Weights of a small transformer language model: width 96.
Each number is 500 + 50 x the weight over the matrix's rms, rounded and kept within 0 to 999. Layers, rows and columns count from 0. Numbers have three digits each.

# down: layer 4 MLP down (transposed), 256x96, rms 0.135, rows 108-193, columns 0-47
# gate: layer 4 MLP gate, 256x96, rms 0.142, rows 109-194, columns 0-47
# up: layer 4 MLP up, 256x96, rms 0.145, rows 109-193, columns 0-47
down108:483547511472570466443576562512480520453495557574521516446456438544497441462482496539543506523483487629469543548372466488492426458588514626525442
gate109:542534455500505554523503529489458491532509543475598477462459554461523505494408478551547490498526435509578502421542522523526417487484496567438487
up109:551492425473396546509497502510445517545441493479536571529438468426496558468452500487484489468542458600618525502520509442476420478511479590520468
down109:524453468487488432492497450550546564578527500593487504534394469481549483522518510536501513446512472487505510498522402483522527478491599501571579
gate110:520421526482423463502461572539521461468464477549520520467513501410495563512467475547509441479528489553535528453547532649561522414468469491460500
up110:466484548507482522578568447492473517496502512390536552543564510476406519541474491485479499523446444480594375497504504442463515480536539515484442
down110:437504482557512600486480525441471532461493532573518458497579540441522519583518560546506442515469484489534411492484453531524508603472549484477573
gate111:484491447488447420548534481492534539451449489555485607465489490373514501569523449428453497521493537505524466526465589490517522458548555445455670
up111:536447460519490457485533430392500543407460503523494503480516438495435483555494508469458477489475524458516509546473502411483503485503628454505563
down111:555457568538438464467554525428586544559515462399459580441444509438485458515488514518426492488477500413445436569542436481503533452429595512533502
gate112:604460524518459572506441572551468514478441582497494541381584528498574555582495528595570499445575466424534552504553499443464592445457534511483479
up112:542441477464445500451464548509547582516438510556580607511608471507543562511513458601541481525428460592473485515519519472517498538461475448484473
down112:517486480410428527540525527517466560534409495472481518500535516480485431474479510539433601515525509624548536458474456509547558404519479477517480
gate113:511540471558529514521481534353476556552492468540604562474480501447532509468460444530537516509605478481533550462560502508463429595512502525444544
up113:510536518499513531517477456434472456505491471490508509507503512459474505408463466499492505451561462512506553475516511544469500591501419467485518
down113:472424516507500449491466581540539524546470543497413472475471546480474593459509514484554403537480624526570576548533516453521515521546532523487518
gate114:542526556506625578523382485467499435486560547474648559471475530477509478480556432455497484525554509526434507499553529474543459474543517588465570
up114:569584501628419473502492508471492530472414534503515402583524386356478487514670536577548450487455534503483458538521533479549464622454579463501577
down114:437453540521437519489509494498475497506536456582430555559534547568516614493499439468454478504481511554511579471500428458503451507549405449448474
gate115:555410463434515561482460569516498462552506466427429476543493421503510435554521457524474476443536441479499585416483505521501438490476509530499464
up115:480469493515541445528534450523475438413460512579479474514484528520517503482405486509503498531453473578489476494451480467548595459477537496519549
down115:403521423547468529415555531444435538560475530415525549432387524514519512503500599545474509595471500449482518440463521523497487493514494530458465
gate116:520564556513559497578460558400476418428562562486530425507564617418517489571546485480573523535472503445460485494525475439601510527456541567458566
up116:522588490457518413570491523441480396410567504417476428478543585419458511583573504522538532536379435527491460471544482448555483544422445576512547
down116:516391453501443518406563308506585455514450438545504530370489536486458453514442487510452417443473492541459573535498424531519580456508556527494543
gate117:479529501565476472488409490478447514479525497518523536390664478489570543505558519492633476393450562423473472410492517457545546591453489519419563
up117:448601541453475534501462434551425432485501570433490392473508457551587530523514490441453543498522433462479533489469520417522525415477557408541515
down117:545444534469371478493477499402447503465628588548563481465572477479479441509498473521571541533543492525490583454568471459501590497436543475471449
gate118:525538444475513510543493574423523558499594506500608544471456495495512515575498447487591546584625428542447516456470461501568409494454576564420503
up118:484496510513595527519442504542478406503540537610474580587519470507479455482548414535444479429491528462497455557524541602467478534565581403598547
down118:491529533489483519441540433590481498478495555593478516475552581575568369593491543580479484623498480518534492495421562537619500534590446583509528
gate119:578599503465484503479481564453498521481495538404479519487482567491488555609503549463541485482448452408540516363434576502520521591424558530437517
up119:449463481539461404488513447602513450457503482502572489449485497492480430473462478481421494464474451576526493545475521484491526499573497401493562
down119:471451489506494558487461437430479490537483583517488439516441521538505541504470386540442459516492551511568601542505448441579457459553452607471487
gate120:570495496497465534572520552543478447442455607495522539440635533486528491488604493566510559474471518499483509454504527447497461551420496467496532
up120:566513577521452476459477512475494598447492524498539532485615479542534519523629495509472527416466499479496475462544482512496547502501477482541490
down120:513499572524508446465574466478571592529473441528472481528425492452483544505444604563458538445410511439514604476515640497523566490521475552503433
gate121:593529529562517502542508500385488489511496558453531495478460568390558529502537490428527505423515556446498512428517569484576486523468515491447524
up121:396478508468503460440471585500510501457565431477481432481562451609417445535512487547476465551473496523511458529492419520469471504513440467504469
down121:430538463418467482534460493429511541490401561474594480512612524529483596488483444506546546449548485480492546507583589483482502535559494495485521
gate122:575530523590521590457439518529495468503543518509445490437529415497611558580579532515493459411591470404406506445533606521588449539512465591534502
up122:457476509398554494526513386543472523454539494509504540550422506514482494461503510549462520495468504474564525559439404487408501420581521482449535
down122:434458487462486547490471508418460551428462509570544549410455512540455553518507499504493524459558586435446455476617561513594421451473533481458542
gate123:549477506547558476526452474575511473451543467557613554515440595506582504608463510538506417517533566559456484503572546461593483524504564483487504
up123:464552485510458457431493512442552518416498599468509410562575443493456504438489458428509465424442543488489499567475441505542473612500516496507475
down123:517515581617495392486484552543447517517471547509492565507542434484491506568523409476450533408528568534408532427406445462526482397440497457559555
gate124:554531518509481512511352547538459496450553485578570644509487516388501471477485500397565532574514480477551515538581496515481462417536486551464450
up124:527519497402477489563436547583467553457491552541510535500448474525533459452469532418458517499542421546563536523556504545497428427487472479508460
down124:466476580479442545499434448488519543537515525437427471522448571494453432443575592543574578489438448518430494562589441476500473484537399500465552
gate125:463533471501410513448450479507555495481604637565612542455471560484597554435515475475582408412532500473441520447511593485550551459437481494492484
up125:506487544459405510443476401443617540581471577553601610487412609535577504461461571508609454420527487466471551530504611475546604459406445535534454
down125:581541571539551463448478549487547452589457435443483460477564482489406377542588553496457503484520492476452505528411460399486425526498508518588451
gate126:494523575461584531553422550487486401501540458578489533399601459477497537504566330412486577446548503536463505506478570515540478553540469547488592
up126:476449466548503481511517481519420552451499544501537570518426560492542527592392654573510414482484533491546513465425471495479491456512607485450397
down126:492526410492494505454565437473503446469522463442576408539481541489481606537498501419508525564490495553503553510485434420523418439548438497430419
gate127:477543512576524482542362522501509521497554527551538601486532526511534535528531529527599521473660536435460505488549460564518528559465570524450466
up127:491442454513519501504544561467537435454444518442507457498506525448462486510468492500380516476395618486521441539482560451502481503552417489499512
down127:485526475552436526594520555482449479371466511468487561487618579522633523550499439539572458460517530544472476465632520556545506488571556554473591
gate128:444568482498489637412410571476390557495525476489523476527519477462587507537552442452549444434489437385528508471472529495494453594531424478511504
up128:576455555479459490471455498506514531516500587540460519433534512487527460538520514470545538570501518495476533559580504462456529478550529408460476
down128:497501547490574540467520501439530510510492477446478472552522454368442468434492512461450575517490557423572455450503444528496514492509509578476514
gate129:475434553620541475589490433439433505483564465477576469491483521448571452475418491594509514538544538562588465359524480511526470511523573437540487
up129:523567448455505443395494517522538457563499440517394461493544523511510545513561483379538508472469440513438523534549558527497492501521395556544538
down129:484515596560494508453581490546531449430504495610552576551560494452489512587548522425515484550516480480439514416502504436491489520571450526495573
gate130:562584480480561529484490545463493476492576476477487476490595512425490527511581553480490497475530475440451404460543548469590445590546450586461592
up130:497418513474624382523433455456482490428470512474494564427426546495524462522421481481539448564479532602515510465508471589482504416496464472481582
down130:415486547539560558447447480397487522489559440429558617371420560536450486550511530454460455503523508554515412467453485479429464429510566432487501
gate131:508559515514462491504459535509510411533474545567548501497515512467595468512547439452467476531525486489444472428557550607656467492538445548346534
up131:463556528474496400519509419591502412536469503485508502534506481550539507486561574552419499458380413486438457440511517502570460444465427593381482
down131:557455446437492456404478409443418568602454525525552491563441468558536423512481511590448445499464597459591399583518413482627440553533500504495403
gate132:465486587521500491610510478434491497468504608529483456480530422437490557515491509547499548468545466506515543463452513492479418539591468488531468
up132:472509470504461439480568452584481505496501447537527538601464522448490496521519539508537452496457479559555480496532572507505585475539585448596506
down132:498561553529514519472485519499568451516461514508485468421569553488569486439498466523449514483478592478470474445529477471436409495476498541462490
gate133:441555587493463539486508522417481449453514491465433468499478529538576556520467475386485419501519466491501504443489574566539526509457442540498523
up133:513614524541518481572548448458489593430448447462487435537549430443518477528519521473524535477476477437533539417531435511486476528465454526515501
down133:490489427535390539570542511509434498601504496506444515444495545486433506448469518479484481526448544496469494510577505531508551487527520463475519
gate134:521621429604494582541442570438464503488545527532565521532561551483564479465581458470443409491536467513456534566603527524503541459472485552543483
up134:544535443558473546524534543491504496496474524464542513514502565443596517492563504521505507472545442540512550523563565580439503460469481524540506
down134:543468485524544418458488481497490523543557409463494480514502430557505562481409523466456529488447473547528481498516437520506600529437551473563559
gate135:479579420524609478483456480452474540515584492537491472499469536510501492476553510429469491533549549445506530457493536567512466472477506509493479
up135:482574559522578524477445492522474551552548435491501597470480578470519499483580534493458534581492476481475496469520575568476500488460463553471482
down135:531453520459512468476523447581497516511528576429496461500537454462453525520525471439565436528461569534551480468477513411465526436452501480468454
gate136:494476511511513497481525547434469411407480463405526451476539532552552618497457494577567522433498531423554516484423491611550472507459514564466544
up136:460478522547615516523464504455526470558521482516530439432490490464453430536522506439468456504447586476456369555586550545520551636567469537474515
down136:429477492518493485448439549542488494536531477445527587475561523511548475488567477487519404538495532483503404512466500445439529443517473538521475
gate137:434613455540515457517459575527534448486482657498573527487534513545521473499569511507489475512479611445500472426570506531596517445427561578398527
up137:539510571459422494506513401414517416477534431489411497467507445499475482539434500480536526467520407528491520524499504505412477534569431438476474
down137:546552501516481485556419511507534529469532506553408470565469565489507547444414446519458519612495516482479510477428504493460444478505452562529501
gate138:555495486503493495619406562481402511459468593525651569499518542514507499412431511545537463579541537431561558462594543522548473409461629465494504
up138:475488497454500559510507579498539487479469423407440555490523341481565452434631534522550576564581474303413558555573505409512572456482497512494549
down138:590461569550474522546502498491570516389497504545381577508477517448557643446571508420497514511550458403500434549538514514522462495518530531540521
gate139:449518514473502501541482468489475443494473488591457480489461567450497497589430475457492477486477398547541503491473550485544499467562448506459601
up139:532492506551490458443469606509485520524517555484494565515550518539502490611515464595525480490521553515437495538530511572466528542514585485444452
down139:547506494468503496553475455486539471543495467551511471522439481501502585434441501429471519518504488544558507456462494519485477551548516420515510
gate140:574443462485510485476495504519499416506511420537532539549574415452586409529533350494531513503440462499617472449460453505591418487525436475467626
up140:534526404484473515494413492456501430501516465474449446502474539566435478526443559490481482614515508506410491579462473523496575557544542528481445
down140:499436562489416487553547521438447572477469517512448548481480533314457476565483469565520532533438563515565461329522454470523470564495518503550576
gate141:487486444635482431524489548475480483503518492464580446474532492467449485527552420533517451592519541421540485522551551479494404513477487542472493
up141:557504533436464531451473522507503485492526526538562489535554554541517518441481536459525567518492470560476550444486458493588559496458545461557477
down141:434540532500524566509452508446497435494509551597588472546545557473502456430465572486530504375485515542457551482523489522535537562494537530502596
gate142:502575399463472490552469587518486584444627447538532557545559504472507560565436557534531497449540468496480421482504537490629500450488590524464543
up142:425539454409448456468528469574475616549566453464495512532456494476556592492434550558512529378467400418572518517608498462651432418417600552558429
down142:512466417486482541448515583568506475494641508521489571520649576502461428455463508399490521458478482456562466625592428487414529498533542424462550
gate143:495614493476482559458515574396484486436596546552531510467467592534522493578493456525517540508493491433465531487587547524536438551497535505518474
up143:480548505481512565521551522464485445431519543593532531533459521508585511555477442523467585555515538506529515486515503548540437528484532438533484
down143:473487500538458476438555537513496464461583509440523508501422427526456466481563510490464476466478517513520377533534434488497552501492505425597521
gate144:498549475509478575479468631542553570466483588587521512510545514466585546535566474515534441486539546532487530502552509598545499502498547494496523
up144:498476552586569507584541400437486347515558418462525472484539523466460421465447419441477501603546516492596468447443446479527501497600436509482433
down144:543568447530562526531441535442433526441621534432588542442557446538532544579502472468451506467498350451470490498432523415541323530580521513461534
gate145:462566422582536548510443585433468519468501420612567578502514475477465484484558494480498475430496513441480499615573515479511519488502517526460553
up145:515522508600579520469538521445541459561520520457568508506403591569461468486577487398557581416533495480492444550486501426526456503564611567489463
down145:562493501429566460371451401496432552629508538547460412579546502565445520496449448418544497486559457490479478557448517504475552452455541449504565
gate146:556584576520497603536436539386451529400489443444522480519564484399489524534523470456482457583569621429493497448482488506592554522493479493467475
up146:497423404463611459445525434590482417511553539525515557464499600517526403475435498532513532523439414477566501489493529496438417540558463570500576
down146:502578534488433489500459455493500499541479515468457502463511470517504521515488472494469538402409611625481554486555589525496435383531588443458394
gate147:540564521532458515519536521380514481460577519547521430433571466464476423472530524509529504407577541434456489408561438532529491448485499554377555
up147:422443439430513486517517416560524492495461452475471602505449502521556552551455481453465446628558482590528528554469534536463579535515618444578445
down147:561507537517502532475504552464455471581447581492567563538600595392472498578590411463542470480495534431428405448416468480495450501443389503478558
gate148:514565611531554533538478566540467504398503510592531553442540602506459500515522544562460460478586471530448489453479515473538494471547503525460554
up148:444497544506502465521531535566522513469445499513544551443570586476488526574536562545463501422506400475505508463407497469544468449505506588450525
down148:517497542464573480409509472555508521520486464402494538485525404477516564441473408464600486541414373447547425530501497516511504452471511493521560
gate149:545517567531538523562562500480488506505505494506522572487529520488535453537512494534531469569526443534476462447420525464525480464422479507519478
up149:565510483561570571526574499430592496518503405480543478502487470483515412421495520502510529547562569501458496487474527534532550450535438493566459
down149:571510457479439532532478494574501525597531507575585492471497489518506525605501428515463447562408579424485526511528526504569513508536565588510531
gate150:560537557556623596470505560518486407424555499500604585370508470472521392505530467555480386568592521516428520433526508534503558534503569395469505
up150:507585527538612627456457660385509423491530467440518532469517463486455460544547465507485369621539472503404438540491463632553514502509536496428464
down150:471475537453489439466465538446464502499558420521445555701530471566484368489446415463446531508495494529526452529404486516486475551516376379494470
gate151:492476460447510520500450500540490512506508426523481480506483479510493504534556470571462540518471562450537553486516419485501484504519526457470506
up151:433499553506608477570498466473564496493465453564522460511501523490468580521451496504532525551493542513508523537510481416454470427447500524508446
down151:507492396491448531400507518585423511528471467435472469493476445515513514532569487522503438453465463449530474510488531558545474474509523442447563
gate152:536510419471510451564512485536623512502504538482465449481488430473526483533484540523545470529589583513479542558614481554568482479520441480472445
up152:395494548564577553538437476427444482489557492555532500447553517562519545486497461476482508483535506478477456466460532511501502551571521529485483
down152:433555475475489481503473482519395525491494461509556477526484509435521559552489526499506513549485504477550477532558470470501489508464517554578504
gate153:639530388549562551422505562497508467423483502482507540519511529479553513592507448488560419521446450562559519473514493472494456576551433462481556
up153:478371608580515491564573547512460551469519455461551496421470411520474428553607511444577553611452529472515499456395477542496493439428595528497461
down153:513516452565478487473519550431539561464570497565519492505504590432475433545583469587408578466508423499559437581519410482472472540456495467424447
gate154:503537454559579521537441596559444443421524520615563574457614437547607538573546457470517475415492528484511505525537444523507536523488452525445575
up154:516507560458503527451535448397515536507539513486473427484506642500413437406481458586456595522509452451451523458445520492549480488444517429486497
down154:457501523507472493552429489523412413439451482490471630417544542505463568514510489531535510468582562535470456429503423439512443464437438623496581
gate155:584556511605485599567496497485480500444519582614560581377573491472528469470536475480531514449547535371575497462518506534562460471483582570486534
up155:423470481363538396516481424497547457518524439484498448610381542481459521505461484461451447612480459658406508461489459591505524506507457341506486
down155:469584597466515592377401446584499519516618548465421452466496499373471481519403459474553500504550483400440562450530492461498464575549472439414469
gate156:487610497488476553524507495538343503487530512546490549439510404522543513522465481433461470555540505535504629405458495558535520481480431487480580
up156:448372495525587429541507524476537514508570455567477565480490533513464487494555453485480539492551604384506500550546521448418541522468528518459489
down156:567453420528506481488533459476592525495363497563583530548499544507529575472402481456537483412453557522507445456549473614570501415490557490498571
gate157:551514487499561463526527479388528511537476515467493491570471498488523473506552530462471569419562474501565498469554475441493470445487524475502494
up157:491495492514480503475484477542480501515531547502497569498445518525509484508368506564481438511480467537455439495414492605500510479539575553502499
down157:506518476503543557544554513415501448550485522527478457575490441462441424525565503499496584514510484402512485467579534435494555520460483474485485
gate158:419460456490615442570525522506456453512543417484622512519515493381503561521453427513498400475539642555517469480449520524519435522495501472465520
up158:510499534560544471495519519423488587530543488482435530487474492570491486504531566500587484600496500425423516462502490420521504509520515545557479
down158:499542500547476558535465440469513482533423481582484508459429471513482444444485454540415518473529420486508491368508534483479453412613504499452468
gate159:498522420446510542551456486489508483467496481490613482433594490503490514477554483480517415529572526516498561458495503546546376559507617510428555
up159:560549519393431579584473497446528508511493410596609542476577426541464442412546488532449568502631487463548625519482472464580418500442568520423469
down159:510503472429551583539442569604479483542473437492542503549492456443444580506431510459540445576442553568525415456583498479503444560548519459460465
gate160:467617425541476558486465458463525359445498556488514494504566563458449528477515408449516446420558575539436508516530480600609573588488426426471520
up160:513383594519529540547425540468511546469519486531502528464396421553526468529474581549504510615465491507485442526414485514530523478499555567464483
down160:437499515470512477474496412443443495328512526498469559502516585531506368552549545454471481533510484495509468567522492575581516482544436461462561
gate161:440549474480466524541451535505547439458499581607553440542503528507485482477528430569634473513583574549511436511529463528539516532559582464404476
up161:440505446522440540460433519512503408473472592558486497550463473532462482449491430562589506502566538511503456535464456557495519573629551501426454
down161:500450446411477463479566579526487565480441535402481507552437492561354460574526474452451528524463499469539473502515476512457543514462463499519485
gate162:452610489423453508559450553455514538491491502512534588550617501503576513554554404536509495586581422509496531496461466543585475503439516552478594
up162:468469507526468454622398491420529474416485478489526453499512546547471496487544446450511527491556589528543527469526536562536471444548486458485473
down162:493541423521496557483415499439498598531533528490606542480552457496535491463410492492529478596490505394456425510492421476526413531518513564563550
gate163:479592451480549576537347539428539492474590543506495559521596498497549500532593497507509457494574461409487512516569545606559541454499488533471566
up163:561595480488606541501358535513598504577515461475467578584536444507487568515603565525499491497543432404381418465596458528529541390408494595512436
down163:531601480470495528461448482513542482413525446511466444473467520513505531465409526579542466540568490512508543612489430422493527482483435512411455
gate164:424548516525571603540466549360546570409523585485491474435548504541537558503588553577476508505534581417389509546592552490583507473466512487444518
up164:537486529502493399459496436604505443546412515544507567550464501507472469551491548487532539391529556448483471490510451540464535588544457547542475
down164:467589517551471537449507573603498448473500515514484510582539466430436416535576563458518437550520512435504515501477455531552544564447500516448525
gate165:518551534541575517564490466460517524500534554577476523513602527409540496472517471550551455540526449589494507492434503535511389552494608563482517
up165:521446473490471449498591437583448465527482539534567444486503467486538487466476475465481445486492484589574539662508454481508365457565517588488552
down165:476456427519448438511534476519516480560574387394452570569504505538464491551552467499485528472533489410492562508572551473513597636453520490556556
gate166:514446467556533495547476504476532550494494419598548602581510515454556569526489505479583470493464546476553542393598576447566546423582555530515445
up166:440492503411522470527533325465429478579510476508481491445437514445486431453479537463498422492491438556524481520451534559485491444527592458569560
down166:512462470465510462438541488439421510611562495516561457559440440560377512526507519462436531453409502510509459499624531526573487603526483498426538
gate167:483482484465568474553432530507483518442532487520529472473545576437464492432514535633508539452611647494444511518571571565559435489419561645473538
up167:508502532432583444610476477456547533524513504435458432487567364378493529521504578527575452457432491570471540458492506434532431522430564503485476
down167:534482570412498406487446557554522507518501388507531473503585442491457494479550563460557505576536487463576590614480504481559450468548482405519574
gate168:517564436545491558516507601464387594439531580452568487494570500471540496477488519562528471445487463503488502513509513507525444487469518486463430
up168:514504477565555479467511475605374527487477480434601498522469504465458459486498511478460554392464518493523489432476498494517518509559474478427561
down168:415492458501566466507466488597504568532516504395530449569564496456490517406529496478511534563489484646533477549531423489423580606500463463487506
gate169:455554499433464536554425524579470531513475492515510419436587502440533573514584492503448430474493510404475502458555509523538527443473545430452467
up169:574468618480535485566496438512519521503516468563500552478456482527485517525483478484496565539534436588552541412472494508535503539505496494512470
down169:493547523564524464476427520484453513545466478468475446451557466524598523470515577556437472645438486476518551463501468450514554556488476568501522
gate170:486549457484415533543548465503466513530511565463515587388540528516568635507565505553619499516558548396461521507559559523569435524475414516419509
up170:561450475526572560466391560514498475502538460613535464364526472500473470544543451407401388435449496495619434553500473454517452562550598486477519
down170:523480507550490595544513448397540503546557426505523491508524516467502341444467560562569454495535394494477529460472556490488577546513514581553504
gate171:460558444521502596514427551585496482522440535478568455516541439559522521479619502533558460505551602422453559479504525524597420585450445494522529
up171:561412494446485464547496507443501579501537403494482540563473458469539491416482480498487564537419449571614516454455483436498516459456487392513474
down171:533515481507428540467513520428554419504375585469455526493498549574454471506459474564426540512570544396480499469511523458567499520487419478388597
gate172:483565403486591465553548525463548476449568563494523508410436559470538534515583493535524447532592505538475555433499559606525455453454544483512548
up172:411500635502469510514445406430580425484508543614652475533483471502474416537514472486578524482467514435559420483486467483498502432545557437464428
down172:494496534424560546506526511538532439529476625546633533480458508483583449513510472515456476406510564471438561558514596487488469387428562523471445
gate173:534433542525550571491515466473442482474576513488487550502517484451541493496498463528543601395469471510553490505494553399556434531587541488530503
up173:570472557485543548487562574479575495513400456552532476507486542529493448480505430424471488518490438588494498467458516536478454479385517554494489
down173:440506486532578459466387529584581581546515518521520477490532528520523492605455405445459357467494483506500535533464466450494528566472555524471464
gate174:510585455487530565491425490485583434504514502598540517533547510419529475560548390408507548508520484522520528492535507512546480507644455508504474
up174:448443508516455451495527461473476498488515531421437500488417528531499469480417548553495450545459514532473447449459519553482535456513512499467535
down174:509521511523500534545510523419431484545494500559514562408530552491511404484483447526623532492566589586556449474496530534509448489528530528460470
gate175:512607519461573511520477521459461497482535487442584500350566510426456539486488406494495421440496455436542519491578465605524496551430531541435567
up175:332446450466402473463454526531537485497515569490541494531458571591471533481464503429520494527446441614546467452449534389488423500496493422527466
down175:533588536432425560612541548411519605425406563440558468437479499494594437446411451572479583491512525578524532384478540516426481390560594467397500
gate176:453505456471475460576421520499464430485546501576510580439492514494545525540418431565540456431507520571571535530419489516539446526458553456487541
up176:626512492465426513588489483445503407542544463522465502418421491512547512421508489510492575522538471527566589548552527580516472508404476399536479
down176:555441547518558575553461513544460529487487520562450498434506540581545410532449492479567534499472468514491530595494392438430534477471556466451479
gate177:422537475508479593580480450530494440512565548599549556545481435432541518588533438499523488382594528410462476491609503545507582532534555571413506
up177:496603519518416631546469472502481459542493572477469451496542438520484544487576477437521477423491510366477494470559522492491484581534462604485493
down177:545447532524571478541494459463501487564491437481441437551417381496340663481500580471446572501525428484505490420424484504452528519422499524556430
gate178:543518536551514584471514488422473491520570541478466448561587532469526488421575380518575501458551449466459481501510540499543459512446432526548459
up178:541497591571515544511420469446389523529560503514481493485598582578453490482498499503608519509481482411485503498547437480529460563462492485516445
down178:344457488520496485415415458545516515513577568481504529440470559485419447522465558451503442492503463489482528511507482514476542485464481494493583
gate179:461473433579491504467474566522441436522465501464489511438586526498498537597592478532493422456493553486532505491503485610518420484525446494498563
up179:403496390561497484588462584484444501466487528563562481472433506449500455534549543480525519501529532482543524544509479553505407481500469470518549
down179:493482500443545480461569537524510506498467484426456527481424472528383570585449488458503468437470482489510530533491542544504495535482445478408511
gate180:509484525561405438556423523568527511498473551545575563472504550434547579519543481513485518424583526390510546425497532455551512565446576576477566
up180:521531493477501499473499600533491558507523456463500526532570618529448463498467474449536502452583513476511518567514508443454577517547438450408515
down180:487534514514426524464547543470523524552539442483565525519495508429510576393519570485411539489450616547561509471578510481483493569371529595480540
gate181:491603495462468532601461554476508498443515532627511514524480492467626549572485520554563442547647452512516483482563586557574485466510454457511531
up181:507615564537435495501396510472538525414506484534485486535551400514588483487462549514606503599540453535591551479542513498513523515448565422545460
down181:529529465447377474558556511553413583505517432527518528569488513489532501505588554555533550534460427433505462481506561493575528422471513496536626
gate182:466450405425453484543507489515503478461564517490501479480589491492592498462413491452491532486554497450513515488445524485509509501566538540524534
up182:519501445490501496489518530460470431456534466554505534487526449487471467470510445501493478533508569475446471539550459499587560460488484594460525
down182:492480504503479500508540505527469486507502452565401472489466560382495581573468583524440499464485558547492534454557503513517418439524476502482502
gate183:480499519404570479521522436436511517442593555584490525490517511496497507493426427531521482536554496554454635514503575588505519492440582409479474
up183:542457510431538485483531416474481547492609490509520500510509477505474508512455471506558500573481472484458615477521643504469485442472556404511472
down183:482468571538538487473456499525438508478532467492449488421519550463526502505526511523497456395417470526577566554459463512490509525461430504507424
gate184:507481425484470453566535513588452459465522487420480529521486550372533587609428434457509510472534432544442523521417555521585489469502550523494481
up184:549534421536445564497530535473574441519501518511489530524512473586429454366533472488415561555565625539483455541525479593511569510526372519498544
down184:548565472500526572425537392503549503459442548534544527503547442499437487520431487461458411563550597554474451506496479489546469515526515626478511
gate185:498599514463496527520431550533350490468520497518524555573505517498550503555540498555557525394485487458571552473426579527535498578536498457416595
up185:567532503475450483509568488601485472515529508474524457490479525557506434499483553541607418488488476464487542547554515503575604506509474572398490
down185:408537554513546474502400521510522463553461471394467421529469455521576453455481446507504509569446558472521411540459461452526491599490547396569556
gate186:497424435509549574511451597497428514483549470482526493503630455512525519555522481426564457512395566472525517448533501510527446535520477479421569
up186:474500432552480381408499473599491550451471504380563535579442527501473426463457467516577522471488570627563575502560431535498448533451504498524562
down186:433503528513529477456413457579439581460506541478561536530418411522603519610418485513524384554434508609445497494508439485496591490443495664546485
gate187:504504379449455443599494553495569580461479586455574552440477488388498543517559497494509549498564528479540456465516508497552496498458499479341566
up187:449485558517482508475527423619466565491500392558428509542451562558488458526424523458531478473437488533473481527444578484483480411553469502562471
down187:538583500553450525520513488478469502499527548494565483479480513498469472440591520425481481561541565573574540497549535545480456555507536511546491
gate188:457532543528436568481491518535479514484583649502542517443568543514609492480521530498580399482487560490448450543547526514553535528499461478460479
up188:482530449445578390506437466431523523472484366506482422580478462439397489496505467494391423517514516532497546453535467511467483475497471470555515
down188:497573435541459596487479640597545525475525446549527513489475469489599512563402531438541472407592548460401538533558547424478473582558528499359587
gate189:534570559537451524474524483519501425438508477460511484447508482451491509464552427489578493448452546518505591435458583429527410550453467555424552
up189:449562522526516501544519461458467423513518440540581433487498484454549515468501501592491473576524470448422448482452620467503497501539437540578462
down189:454433434548488546553442442425452460460445554497546465580466461546553446457508443537607478374477454471538443489512496545475526542627521441462513
gate190:468501457467589649487390473425508443514559448471607563502511490432491480495515391446444555499480470492493501469517506532480502529485532524484544
up190:541485513535440423523574480585463499478501518502439465477498497452494539539432576523512448519425532453540502521497496496487439557485524433542495
down190:492510530524568558470477514461474450506578501534511481498507562514463615463538410454482527467533510584533526427520525460519475480503459529464453
gate191:477517575520534637505486508503461500418482499511619467421604464496489506475579463509515493413576481472574552488520521458526465559529472447398509
up191:429456447463557517481447463440447471472579490603512525578489453483424518455461435519506510507539511551555496451507504527490453510523507544530469
down191:563449524536427515454519502466599526439479554487544552560532447508427445486512473516512506444489522516508457531471451610496584424474528456461556
gate192:498611577557624527506464454537523547470483616512540448499547513393545456514547529525566438509460515511503559385348523462522444500500474593416540
up192:549405467487440485494483431525533483523506537543527448485516606639471612558454553508508508463468491476488490485511580533540516524491517446524475
down192:453564478515528387513482474439474456439555502497488601530454541502437574499487503438440502579537511463565495485475446610536562474526561487557527
gate193:447557403469480562507461444496488510505437558520470494484533432405577536531597368460587484457586415488457512422615574521532413520524525547535516
up193:542448622523536358618513492516469485454616479501515447485497506542482541483483626505432471502419602588434531488431506463496516412511521421538562
down193:552457551613532589494447545569564554509531525508457542441561536450436479555603489541330470561449495468486509548417495395554438455486450492537485
gate194:544494471584571524476424585519450491529552537609501495453607602517530504470450451599584458473499438472492544527528519540577482535467522490480510